From a checkpoint of a small transformer trained on Wikipedia: MLP 768 tanh GELU, a variant of SOAP for these matrices.
Each number is 128 + 32 x the weight over the matrix's rms, rounded and kept within 0 to 255. Layers, rows and columns count from 0. Numbers have three digits each.

# layer 4 attention output (transposed), 192x192, rms 0.0951, rows 102-127, columns 48-95
121150138135131106142075152126127088171132081137157101117191163118165149163144075122097134063180134127157144093102096150195126157147094129083096
166105096134124138114094117119159081198144176089154109099170133059134049094043106097114088129155163090102147113148082045118115122130109141114150
146163091140065093065094104115054133104159135120117125193145103100122104175010140159123085114136130198145103105106172195181102178210175121189193
138103117112155130117178138172213117087053200119034143177139172130181155139112140138145120207103140119095110190122160118151072083135135119141150
176121098057116156065122171097090105155099113164099116173145158101142101067139145119074170088064157117141146106106118176132155101129116098122099
099129107111173076136113104131155098071185163107136103077148158178050114169139203119097120166074085076174072109220073145182151126147083108099123
141159135161160102168057088116139130130140089202108058104113216128135190142069127160123045126092070113134094077131103141129141066214143109132116
148141187167142109125121078138176170187085121136099136087204140166162057153098147122051147184145127169099118157083205143180158128150072104093158
125165117124240152145191167138186134115122071135173122107158072127159068161156148143148116124116062075090158094172159114085087186145158152138078
137108077174099150100110121108183122150181110106143175170078088214118057203057185101159179175092138139130077133133167115139160100086164085116148
133066165098176155124151136145197187130141064139157130132120111083147103116044118199145061088161118154047130156113123101182137138200114101175141
149137110188175122143096169090150152116098096134089142174197155123137104125200130133130092075134132117104163117130114120047103125090130090109235
123124106139172159172076123124106128125077125123211181130110133186116152050105074157178076139111054145091107115156108136143164104162088113159130
130192087147142123056177176111133134117136115121085186114074124128086060154141167192100188082163146135117091133150146222097148153166179108107123
155137109095136133193158183118050201095190167125091142167146118144120142084168166147171083111110170102128136102168053141100144140120130129152163
217113137117120160115152171158177134067081079142089124136111110172126127116100123110079147076086172149178188142171088130189153128095108157151176
099197131141150173104125151161151139140075200050149132203173116145183129085078075083158162138146088118126168150117095153167162124141081116118193
113139155189171092122134125121145149015138177123162106113117112100156123187210141161112116142143085153076125112085136176120133131157134166135110
193033122147125154117120102187139084131163117186102159169131115071183120086108161143091135178164084142101160150170132135149162087140126119179184
117182202141088142173072180186085151097135144126161167156126118137181110120178154096104137125138185133129169095105114047205181175093159144121131
095155187196146114131157100134087138125137097167124095138109154098178117153080098161130097167106107094100121188102105141111101075156152195146101
083145131060138075117145071122138064127087122124130113095072132146108104090049047116106145136127121145118123166200131126141147131130134118103132
141080125139127059140101177169103085142155098132140145150215113098140106094114140102090145185171145201102199127182153154142110093164097125166137
113125109077156179088096156144121146092131118084090177113117119077104089204163055161144161145088178183157193171090125111102150080149162201102137
072085148192112057147145149098129172131171125117206060138152140143135134137118193124082064148170102139072141135161191170160095092142068165145143
120156164085138130156127129139146214110097126133112147032186087168137142093139156155153115137136123125207139133154141128175151102120071068182121
# layer 4 attention value, 192x192, rms 0.119, rows 103-127, columns 48-95
128149162136082091152104134159092107093105119145115137125159172164139143124080105125079192091069086132165132172151173105200111107149130135139155
073061134122139154113126127065094112164223077174146129111087182110136142146123113143147149129106127154125179119097136155094145111158136156125209
060136159131127150147127094140101149143114119145115103126107089077128156091154085100111137090098084113182154115138114153122199134056146085177109
132176097115171181120100143122161036119165125176223092108225143125108122108104101125172083134140084157126086151116126111161163142087208105141104
102079150108158104198137120174092117139132141160058066119135104110075131185114173111142120166125146150118157112087079157077127130094096187164120
149138101132063092166132128115143149138148133138075168113105069201166126164085096119100099147145202127093188123137122168208163121077121124089168
084190168109175142135073164118088113130167118131104130124148159081143160121185082084117122114102087137109165095136085151134108059106119103128168
174144113142121170111146125135128138087086122116112151168119065126172193129112111113128093114201118101073075137106116107106096120170115157139110
111124176140158141162140199124100066165169122128176100094069110123140150118113117110095142089174068090092144097100097137124142169089081144112162
051139175087106090112074099112138110081155103078116188197093142141176189120162119130107143165104156082114152153117150108145127121115111179107154
121130146125138076134093130137158078141085123181144196158107175074118081073086108094157094120148128116073120151135063118106072081130092038142147
107065029150105153085133181158129120125149125084045161155118100168139102164150127108144137101183149180118101152126107157156118126180137109115154
211158135125155102097125125142078156144187211121140096124118145056105110119101054145216098098104149147152118142083143167103162146109153128148103
123123172089125109114169143132104158108112102117094112139162074152123066133149140112123117123117163125083077118106174163111090136123148123128087
147092136107127101096081088207106080094134099098183172141137121140145169109156129164144096190146098159123126157097126089116099093167190103180103
103087155108117070088157121137104092190129079151160182106201125136137097114040133123122160079150103117069163162124127168121111113150094111175086
099138117143155134112118059133116139111150125094120094112128145085125099134096107138141147096114129171078145094111106123084111097130115062149111
061169153108102153151135086157142124131117154161097102163125099119169147115138150101134118144192193165179093109120131138117142114116135125102095
160093084157119096121111098147128098058095122125162174054183107126100133120085106158100097141100141173090098139120171105112082113077133147195134
080153130111134146093139049130171197184159157114121146098095169145082207137121150128124136101087152143146074120172179117100121128082096099153070
142128098167160155074139118154141111137110072060140141161148101110158113084075171160108165093176059122134092090134128133101125101181072138161186
101155118046145122134100090085123211100128130185182123126142176086159125124123198148123130104128130145181076144139116201141119100125131108111093
122104150118129066120145104143121114190131151094150156096146069084109120152086187064185111109131185123106128148100135171111131135107121149144108
117183088062166173115164120130137147118151123163108087153117102113107115096132115125092164143151088118101202123146095186141133141154146148107077
218123179179138170129080157157136110130146100117127136146061134129181095145118109139141143115109093108135156120070087115102099108123175098162111
# layer 4 attention query, 192x192, rms 0.153, rows 128-168, columns 48-95
132102072158111113115131129097164157112143105081076091113146168129161123103121144073050123159114231177144106119094133135118157145144150083134102
119128199125136158136116080082089103127101117118125173120070084131093156118128135145157147138134145136126093124087117136200119204136099078135155
140106155091123103132112149118102163170126135124161123135155135144146105119109092124103175160157140079105169120137136129125135104117100086137158
143142098136155135110112110107127149156117144166124098132120138141090122123101122147114156110145094123137100137152118119144154116121158120125089
075141128093124089139145129112079092115112133124137122132115161106158101138166103143109150089172162136077120128199179103134147132088121101149152
109140166127094071114100111115160169133148139125123105132143114181158114147133193097104120136130163126125159171120182158096187100106126106144122
156139105136112146123105095148114132116105122120128107116128144127099123150105143149109125153130134092127097134138141146145109172132135122147175
152137136157121137164068146094146161082108127108129133162078132138140111125115139152132161133080102146125150134153101172160155177132157085065125
130149132138107161120123098098127124137132094107143119144106112130116097111109131108147096098137144133148138146136106133102118111130104111141134
084144119161177155139155144107126133060113164102122122194120059144107103118176080126076104093127127163074149134124103084135135151149148126143112
133126083102148099119133157141135123152092169106103151116104105118100101109109187178154116119104113116119141138143131117158110186115143174113152
148093132116102160145089123156118165111087161114142154118133126138138106146149162071099139120121140103114126121105129132122104160166164122140146
142167128116165126147129113111069152125123110180123135110131127095168124157080171133143076108131133130113103158089188130144172136146126114077170
073109089076156122174138120122106130118127138088111142096124164123122149116147098140164140089156148122074080191125161112110163081111124150166099
130115127127163145096090149120164110130094137121103166095089080096129165148173120136103099163091099113138125123130115110106068132109148142102118
186170124144138074112151121113083128179145148091112121127161078127130139145111128116101087124130141058168112125160121164135114145120137148159122
122097120118109106139125126137137105155143131136176089159076050148139093107146111095142115122154130165123145135163118146151091118104103114178101
140184155162133086120138175130133156105098123074143123143106109119092119116109112110173128129165141094110117202135144101133105162127131119165131
124114148113130156142147149133149162172139141135134085142136112094139145096101160088178117110095169097135122109146084083157127164144108143127180
128119087143179124129137135179111117092159135131118083106051142099162134173136146152135111134112142147120084148135146172095155096132148129105104
172153121097150112122143121132105123117166100103098105102176142135076131137106093118129145141144094136167143148133090130108131170138143128119114
088101118112129071122130095129116160125100100119119126173144130149076134146181121118152132148144136134112130159134137150147139082111139099121152
110103120139090127144166126174119128143133107119168153125097138113146151154131132123124115160154100169113111072170142100106124109160136147120123
107147137147068126092110125158122130103143131140159141088106140139121110142091146115098142102169125149122110146129132149151150126148114153172161
144110092088103089117076135114122099160139166155131154119128143121064121106108111132100121169153078121132197140111104151120095136137092120082103
146164102144138112075152123136131171132106156142074104125092067109176169112124123128111124140148139149147152131122174128126100121133127113142192
093099081157148147113138144108106147129150149153159117166137104136098107113126145122207088143104121127100147090143148105147107136124083087104146
076089134117201154145129158142114116136087137113122104180129125132149137135124123104146098169139132152121062137134124115125082125125107126130131
097134181154135132148146128122118110120146151089147099177169129100113117110137098097129139114146149136123165128103136097113146088082136150152128
109137130105136123119196086154154149146114159132120137114092110091140149127134115106166191078124097135162109144150093135180119102148172116123126
080118129122129106138092104163134115142139086122117124117066165071142164127103179110100172122111124121140118113123133087119100131121136116104124
105083112128105086124151080103085145088142146133142116082117147145089140138169094113134130170152124158137107106129141181151107159121138110127157
173133150140115161126132081102161084152135135156112144086122166102135140137135196130125092172113125123132164080128123061140136131139101149147097
105111124169148136122151146120080102100128124155158159124087123116101130098181120126154143130110118092102118154125150131106108135108122094169121
133067125141122149152177089084153083117149071148141115178108132102154146109163124151159134076149160112072125114054121127134104112071146101161100
082156163143129150100121108127123100116097141099113123156158143092108069152131151138146140152125107144167130123150135082093122167106107160140133
091123116147116131166181133142118175168108147129158123185092148139091096142157135049120142105124128168141112134143103147151089174160126132134151
139129154137102124144103134164100149138126129104111119150105119104128128127111102121119089174138122137106134172159095147182097182111168131138152
098208132121139115142147138164117113114161121126143171078177165171155138179086070151174095115161119129077115136130153183099149114125156109122147
150101110098126118142110094119172166096130148179170133163167101143164147111157087096103126121134159148108143120092146130126157159173104150105095
127123139186151100133130118132153151133126160143126137099125102149147138166150120114151077126119138109126120138144127129105132106130119138147118
# layer 4 attention key, 192x192, rms 0.138, rows 128-167, columns 48-95
108121095142071110152139101120124121157154104124145108170132138101096125116161156121068145096100188101135149118073145163162083135110161137150131
156099196139077132114110088173119147144154129163129149113105087132050198129143115144156145119094122150111072131140121134167175141173097137143134
144136125103113126180125133134154133175169101099095124142168127103152132152163083145114159115156122144155156102107091107133137138082131118131125
104120069109124191123070090134151163149174138147091146190142096082125134136138122085086172131119130120185144152151124122074121191172162188129129
141138057095090109155105163115122151097077156121177153125111116140157102174160135120132126155125147114139090170112192148114120157128087083140133
071125152078122172157109139095172173136168171045125112163117169146222134119164071086127136153134148137083165129131129078153170081113134062132123
111122171118111127113102106103169092118150126152136115140134143186103104142109104159099114115131170112180119168166167111061079102148118176126162
145099151126132154137100099084084132087086123108118149094133111178149123114165100123129166166062095131143148088187066155113167158095187115040160
088144147161082147097110113093145174201118120166132170150120140127130104120112142130128121123122111137145172143088159139123105124174172167179090
150117111127160154129126178171127166068079141104114142137120119145101131123132087198086181069100170130108110149100151125177078120149113114205111
175154127085091101061147179138124118095149137161120162081121102164142132124127080134166102144078120181157091146141140169125109105138133127122139
147118159124089146152102108103179156087082135145123133095123152122150150111125122119122083121123132169127090124077089100131152136114164152136125
102092124093139122135115096149148119126077143108136076076153151080098157133079156114128160082138126117141142147120160141159120031135109129125165
104116098172136092136119072179123191135091155084173125104145097148095083099152115183131127114167098086092133105051095116106145131107131113176087
133123156133098182088159132189139111162124103169105207072137082110183151094152124115138119169091088164096220178112093110108071113116155133140111
148164103121121113122165123082082126143148087094067143167162098118167107099127123057077131150129125125114089175084156117082108137109138142068147
101073140159100129121165117165085151096142113143118148144109169107113064039153130093151126120164147182155106131135139095139074145111085131185131
095148150131112143109131139115158134116138137090110140139142107093117109120147140149188130118166166121130122108106129102093123127123134130108134
103143119100116151129143147158120151156170101120101103144164073153114078092147107073159075135121097126111132119169086095162148083088091146158139
108158098141154098134153049141108136127137102109142075064085141171144125130177106146143135141111124184144086154101111149108134088093167097138120
159162159043115128116164103097146126165159121139137141128207118152111134072143129103121110097167097124105134116132097118085082142130161167066171
150080091164128123098063131097113142138133163108098144117127132118101129173066151143092138160066152109153128189136144137133125097140139109099099
107131180156164108128166129109139093120143146153161126134129132153137114154077113100099089209129131118137116132189115082072120153145135152176142
157115092107106117125099115086135112110114152170186100105122120101133100119079146138075150104112092133103121148156141144134100128167132149174147
141115086107097127096103148135145103117178114142123113162097152112078165118142069129123121125171112146112153151117116136107080145060171148131168
127137137161139116096108128138180126076115139175079138135110111107141155086140147106176108141126153144115147113116130141087136116109159137118138
098091124164122149141105146136115130136175114119139160165107124161114096134074128134132079140131107141119164099110116121114078102152088136124138
136113119139119162139145134156100143178133108094081103182159111149154183079178168145123135191124129129120100136134109070154152105119131080107151
190117067133162147141127145111114165110124177127129083106150174128159135099109144124096139123149125062080114167144135137091164145080129133126087
107131129134161143124154131119115151061137148171156103120108086152094121121117167071159100132108104052126094152150199160141125138153111162149116
178144137147102153134158089142133146060165116165147110109108151138133141115134083107128094115166182137169116135130165143129090158147196135111156
094107167146102101117133080129119130127149150147106138104145139126094110137165140148128141182121143116118091142114158172140123110137124116164134
152082173120120153101117161113161089175144154152151136159146117088080149097119177136102086120112156163185129152139089100150126100140148143127173
108118124189099151154142079169069146130113155152152136123097117131133116143166112137117113145183097101141128085122154132116107129117127139189133
167083143160085131158138165185078150126113099113134121153093121169123147181131123122157144114103137128123087140086168174142093112109144095089076
127144162130136110129121167094099163143140149116141160153136112126116172140105155121120125137159114104154104114175125129117142155185098191157160
129064132195166123110146076107114130138154121152119152132122124087122101058123132072124108106133141177163082116126094108126156165130091150138167
133095179157111122128116144159118131134138118118168126104135125141147132117102071117157106156144150193109135142162111133118125120096108096102060
124117098126154071112115102154156153135106135117140123139100128144089124200112083194124130138145099100127112153132119120165151116109144074130152
111085122149136150131064089133137137107168152143124122103100112138154140082137089090129112146120155118113120089114138147119109131114095120175088